Weights of a small transformer language model.
Size: 22 layers, 4 heads of 64 (1 for keys and values), 14.2M parameters.
Architecture: RMSNorm before each block, rotary positions, no biases in attention or MLP, untied embeddings.
Training: a variant of Muon for these matrices, 3170 steps.
Each number is 500 + 25 x the weight over its row's rms, rounded and kept within 0 to 999. Layers, rows and columns count from 0. Numbers have three digits each. The size before them is the row's rms in percent of the matrix's.

# down: layer 5 MLP down (transposed), 512x256, rms 0.0414, rows 99-154, columns 224-255
# gate: layer 5 MLP gate, 512x256, rms 0.0887, rows 100-155, columns 224-255
# up: layer 5 MLP up, 512x256, rms 0.0896, rows 100-155, columns 224-255
down99 104:523550475471530530448510480476495505533436514519454484525477516490492532499452508471507546541469
gate100 117:513499553505528515489500507502542516506503496518509474520470524487490462518517473501539504511501
up100 129:473499459506508466506491539483477489480494508506467513465529504518506519491461519528461516481474
down100 096:484514483503471486518538461480510491473527522538514483470514502498513501536510529505490513469523
gate101 103:545501460496493480487526497479487509497531528481480523504492514519523479547460470485503463470528
up101 100:509513561509555534503478517488509496531508482502527484491514510450524503447520525482514514505494
down101 098:502505450483479497500519490521477487477531555496499539540493511541517455530472502513465465499499
gate102 104:510503506527513510527520506476473485497561479492479546454513497551478492514526515497480462491498
up102 088:457494508500507481514516456483490498508450503514548494484529513509527522472505509458504531492501
down102 099:485510532531521498522516526495464502509557469488464521453485498524504526502532493493454468522477
gate103 094:482494501485515490516453434489518458530517483526537528486482523502491519491483497536485467482486
up103 088:514475459487468510533492506497515482509497533493480494508479495504489492509507484488539472473513
down103 091:479513506487487547481470468535483494548494502526512481468472547455493499515464531524513518496515
gate104 096:485503513490553515514514521488565483514503503485482464499510493560475545499498543517482485514546
up104 094:537482518499476530489445473538488447523482468530472475484493495506486515515508436531514535471521
down104 094:464519520494494516511498499498542539533522516487467518490464501546506515516512528492514481521501
gate105 104:514536476524501465514471521483513453499497537501500481488488473477492528484515535508520481510472
up105 095:513507509532470503514449502503518443505528534532530522517485519495500508522454488528523518509485
down105 104:538483525478515520507506487484469535508491532557510507465455513531503511494487523487486508457521
gate106 101:447494501510526550494494507544471471501501450486490478505462524504500481549506486478563469506475
up106 105:513534557543574546499497480494522507475521483539489498521468494501506525507474479531510478492474
down106 099:502460515482544504475515454446490516487517522532492513480503503516469496492517525511473510522511
gate107 105:505469503508494512504536514470496540548479503474527496511502528520532513493496521440482516486559
up107 101:458492533497478528524548490481529538527556494517525513487503537497516531467526485507502494432516
down107 105:454531512499492491534487495537523472479545471533521496494512454480479490472525512522492475489448
gate108 104:454500499488462508533527478503496487504511481486532501560502449515532430503531505524502491538501
up108 110:495502507506490496517508508490455455470533489494508479490500490492544491489495496523464475515496
down108 109:562480475515481544480486535503495545465495441521509522469489475496539529474470495489478514518473
gate109 099:459492504529481486509478492504525461461530510488548492514490470500502470495474471522518501466506
up109 100:515543510482481490500542489478419526525459473533504492491451507488511502502461475471510505527500
down109 102:512496489525482503505502494482502537494497563487443488489532526451513498527460503518537502514544
gate110 101:503514508464501471524470524486505464524495505516538530485523509494505532491464483528480543552524
up110 104:525502524431523497507486478510494514491518516523516479496544479504508528487486464493483489536463
down110 098:475494486540508499494519553506498459503499516470468510519487506482513501503511543509535481468501
gate111 105:486505486492475529466513504508498477468450527487502494504528456483546539516506505502489466481499
up111 098:510490522519495488476509516483493478510512519477506473484493515493477508490525462513497528532546
down111 098:473513479467509528495504444539484503474460501492505494512514451500503493510485531468535453472480
gate112 100:540493521476520495515527574459559523435505507510491506506487467528484509516536523470510488481493
up112 092:502513491495493518512488496463530501469554493477490467552480460521452489556525522455517480481514
down112 095:459527504577512550496461459546496496544489475500490471546507519492489494508468481489512478526518
gate113 099:540506535500519508469472498488525562469509497481505496552456493449504485497501533536452472541502
up113 096:530461498501469515478529510515496494506496462511410502503505486494470482485543521507498503511522
down113 099:467516482500497496531506494529492465534454442506471534444519494522475496485501483485539489455513
gate114 102:509500536524491482487475494486497442455512542495481522454486471537469505481506453508481496519514
up114 105:514509491474468477543556505438481483526501504543522490546492473490534507486464518526490492471517
down114 104:502519489533491532460502456523500493482493532504481531437534472518481493542510481495493505513501
gate115 086:479527544496505492521492508458447493512533538511515488470477511513468501503486477474525492492507
up115 153:542463507496452487485486548506531490438514529517512506507526462487496494503494506503504541503471
down115 125:530462508516463489484473537493525481456518528545494501527529463486512501502489499493498550495471
gate116 100:513563566479522497499516481490526456519536499536491524520483505467500487440508497464486474494471
up116 100:492477480500462453510520531487477486525488509465485518479527540481484521512486494558523524535529
down116 102:551497551486491500504493474510494485502502481491531495508509477487460469476526433459461525520466
gate117 091:508536463503493484512479462535544552477520523462511435530476484560510479515501481508490468492500
up117 108:531486459460549481483476477490506488519544528493522478501497512525466509486495499476509459522471
down117 101:522463503542496480486494507478505476534545516535501464513523493519481535488505501473551470499452
gate118 094:513499485496523501521535470476487549529530509505535483477508512481468555505502482544494494468506
up118 088:532539500506511499492519504495553525540543493481571491474484502462478513491513487516517504473539
down118 094:476526483534493505447492513497515467477491483494463525523470472488499481503529500470520486501546
gate119 103:499511484543497507545493456523459485520501474494519504491515522472483492465561511501525479536518
up119 094:482483525522532531504446482508458495502505521473480560502454490500505521518472510501490468519508
down119 098:495464516466521536489487530499481524489481525526478546497472471522499535530424497502487542461472
gate120 101:504486475533525501453508528496512516538516513515488527510514503482502501482492504534509481498476
up120 095:479488486528479479507455467489502508498512499500512536516539498523511502509496496533494514478512
down120 097:506509500498493471556483473498479516440500485502527526526484484515514513502524487520470525493530
gate121 106:508503523509516531530495498531486515523551507530539507493492478500508485491523500520496504520474
up121 092:478512531468514550480511553495543503505497497465487544503489501549483502491495498502457468474476
down121 092:506500480492521514496522505507470526537521510553522490491466508490487487494498485491509512487528
gate122 091:543529496511522505490485470451507471514541484504501490509528510513481502508530519433511523440530
up122 103:523525502496527530485493488440514512486537494481488510523537505503497508496538506451527552458524
down122 094:495484489495503521516516522551505469495468490523525514483475517502501512519471489546463457546472
gate123 095:516495495485519501527537514459510531492515476535529478478514478501536519512519491492505469520484
up123 093:525471482490467494503499498522473530517450508504505457508474507478498482489500478547477456470497
down123 093:514512496498518508485482500473520461442489488486476482528476508452462530514453523467487509527486
gate124 096:487505491465491499498492501458518459486518526498555485478491465514463499518502500501489524510499
up124 101:507505502495488476524500522470500469502492472510516535473511493524482534515517497497484517490489
down124 102:490510504534506480529499483530468520508491452515485546483522500506503515515504462531526480446534
gate125 090:520527473492493519498512478470470512466515509516510485467470473515544497501496512481505494508526
up125 089:529459498518516509516497454495512497570494529494520520501519517494499515477508532521485499494498
down125 094:508490518476512539501509541512484523492499536516504489523519513479494476539455444502444495510458
gate126 096:522546510522477490502506478457527478508477489445524489490504525500460508496529516522556507498513
up126 112:518483489492514499515517500540533531504485487531491508474514513526499495482501464478466510496483
down126 105:506491489515539465531512497470544493536475477513520505466508515507475490499514471493515531520517
gate127 100:498525448503480452463530477486517501504484528498486491503509519488488502484530526548446520487501
up127 098:511488497489516559511480502466490487485463519528514550516484487510518488479456528443523469505492
down127 098:520485505489492434481530538531546524529548523504525488511524519505482456491537496545526524529508
gate128 101:489502487537489480529519469528506463499488512426527519515447544471478482474503471495479512513504
up128 113:464519517518470494512511513566505484501493469474457490529500496545527461487522528522506494514494
down128 101:477492539504469525519496522531496542489491469482481516514540472490532490505526523546506474493518
gate129 107:526487504504507447515518537541492566488517545482446498500489504506530501502490464463491503496489
up129 100:520472480469508467505492526539493500482505506541485501505494483480489475501477484456516549504459
down129 101:489507500478459539501529480471492440521457498498512516504502522519519510510515536558553456487523
gate130 101:563541501525523498511504460509532545529501511490551482489504527483515510500529494480524483475487
up130 091:526526504501525475504486486514479554558512492525516485478516521514506553526500542510485485498516
down130 094:458490496484495520550497466462530503509489523471477482542505486482489443492454491454475478516542
gate131 092:499463523522466492523484521486497511453515475493521524513471495506479445509512555467514469491539
up131 087:515540485499472473500446494508481530535509518529496486466489532498565536485483435505496497508509
down131 092:464496509490481468485479518477499542484494474480482553461550460507495520533486495520502533500483
gate132 099:498517525483475475487498486484504498512468532556480504496493457533519529455517501494533499498492
up132 104:548461464525514534486476497505504480494549484474530511500546516486467501574484483497480473501535
down132 101:524476516520490525535495489523488523489513484503514492479518521480498497522498524491445476479511
gate133 088:498517463505466492492477408489513496522486504455507437481507484456461494514517491459471493475473
up133 086:465509460481519527485524500492508533551543496506509535479482473516500494471518476459486504468499
down133 088:493483545487511504541472474537502495478514487485480509533495496470489481486497497535524530516537
gate134 107:503517487523530495496505509468501523485544495529493514505483521484485502446538505516521488499482
up134 117:483503452493467474484499500498491499537432531508500467458500466502521484505480536528510519481489
down134 111:508520468498462462442500520517492511539490499507491499464482512497532524507509509508531517506509
gate135 090:506455488426507490547544525500474504537526538512530511508514466513492478501466481489530499467510
up135 111:517532493496484499482454563481522505472468489476477503482524525499510515538545554465473481501517
down135 101:489505511463486484466475560494502511505455502476478537460506509492473498522528522456490489508522
gate136 101:472478529499512512472489476514502467480484496507556502451531536483526510499520494511475475505482
up136 105:491460493492513515540533496475526549520502530485498511457469514535452480512468541464455493469523
down136 104:487497452494528508505513517469448486499528502487477488503460495560477475518512537420471485463479
gate137 088:498517441492516526479481491475498472501495513466539531516501497482489513469489524511484493513528
up137 095:527531515506488543509505496484498496523464490497482495521513501481448492493478537531531513464481
down137 087:493490516504493507527471503522514484519514496527511472482513525509553518500549457474488521496496
gate138 095:526495522506445510520488517501488469445500465456479498535484489467477488477530497509545485503461
up138 102:478521490484492475529502512488508518470493481500515495524470479486512485495514538463477533530521
down138 099:489527509520548491505496528504497498508477492536541476446522508504495506494491528506449497504499
gate139 102:482511494499510491500466504529520474472520513495462501547472475500505508529525470523498465489449
up139 097:499508504521489522508547512470493513487484506492506524466493497508485465467497527502481525501492
down139 099:488508451486516505511497462501504509466484505473481536488496505521508480499511508500503498471521
gate140 100:491506515465497485500532526523500565548491497507536531529501479542494473456530499413479497503521
up140 103:544518515508508488465461544520513519509474498470493529553489526476503513487519530491476451499496
down140 102:537530451512502478504507527471529534508483524470528545602538550489442498488457487481486479477462
gate141 092:479483490475536519486486486541535492490553514472498463493508477514466508558486505534486502471521
up141 098:526512487472531478513499538488483510518514515468473518534487503533553526493518512491536496454502
down141 089:457497448509470542520484495488574458477508523505527450471496517530442457528509456512501485525529
gate142 093:492497491495502549514490508481496511473561480513534506471489510537506495508493553477476471547505
up142 103:452475495515496544509473478486485494527531520522513474463496510489517502537544541486489469493498
down142 099:525534510468511452490521503514519518504489478470481510549485479495505523499464433477506533479491
gate143 100:447516512516484512524508495517481458461557524522472484497494533528507487521498485516499498453494
up143 092:556509495488530500493520503486496508523437518500468494496487509478510502481486507478499488520523
down143 096:445488510496491475495499514519473463471552503532504478490460527521510499533505494503494471468514
gate144 101:519462531498517493497522491508504561518505518465472524486499529517525479522484482489472487502493
up144 095:513478466487498481498501499476500510517474503568531486517485486497460477457497519477482553519535
down144 098:520463507470482511520493518493469548559498491459469505501505534494489499493476511478458551499544
gate145 097:527522497539506567499519511489513499492497516490511507518519518527554524520505494484464483445497
up145 094:498506501517491416540488506523490482520494451490498462478492506500472472503541519490503498569515
down145 102:553477490533506536506478499463504488476461522508510515516528486505554526506484512467483486481492
gate146 104:501510548470527513512524511464505431505507481510473543518488515492471483498511521457532534488514
up146 106:491501508475507517531473487501476509459513537461483521498468482473504463557530518471474497515495
down146 107:531524466509447502549498442586496506499505517466506504519513429471486462523493519475469488520503
gate147 101:498550494452505514549505514504471492499442493516499505457483517476484539510508487497478474476489
up147 094:515519501537494480491505561473535502522544552484488528541461505518496512485500484497503530476519
down147 097:489518516474505495539513521486512495480487463499499481484481472487484556509514512528477493504519
gate148 103:520510537512498551478516522492504532471511517489502511563519528493481514496533491508470536480530
up148 088:508484507515502520482517510486501452460505519456513500527493537487481536495508511495476531512516
down148 099:475507520488500443474515484526467454536477496526503532446490438494512502504463501497502486515479
gate149 114:509514499476469532524476482493478532488478512551518513504534488474508553449497484520534495511508
up149 102:482561518505494518502541537460537472487490502510499480509478505534515474490536519468453520473502
down149 107:476471504518518515473491494491497541492486540517501511490517515470492531472488448497519510528497
gate150 099:499517464498463457483526495488499554484509498473503498529505529523489449506531476473479506495538
up150 097:470482532518515486553480518518538497502451473559481508481455481439465466529473517489510502544458
down150 099:518518476472531469511503523538511532509490519527562511518461526500480451526505456474486501530507
gate151 095:509472498518511483443479520495507477486518456464515533455523467483478507496497524502522504518523
up151 097:498468475493462478484538523502466524525473493490510491489524478485471496473488494541529478518515
down151 095:478475512471467494506566515512485532547476529495484484510493511531485517510477453531506473499492
gate152 100:535479535475518510461545476433536465521478485513480490467473480448494496509524487488505501494527
up152 091:482484522516474524452474463488506471445497476517490483525505465518551515523482476535494490502528
down152 098:474517466495477508515481470512487508442507507465488532523511524547534521484463495484509505501523
gate153 100:478498535478490490473457483504499486461537529498466519503476432550478481492515483505528510503507
up153 104:487480487488533486510565517445505492531498494465461491522498503470534493523483490486490503487512
down153 094:450471502502498493455476557520507492553500517464444506549485475480446492545492534494500509460504
gate154 108:547453510523479474469515493504503483550485506490518521491494524428465440469511550504522527501503
up154 093:483516507510473513509484527499515486497479494509471511580532527522481500535513486509520488476478
down154 104:528457506521478496458510493516476473511511537463541484478475490451485487477503527498516535511500
gate155 109:511527486464513457492497499466479536487472463512475488519518465493520501526521489470518468486476
up155 093:486493495525485494509511507491489488507529492485516500471471511478503486491461523548489526505506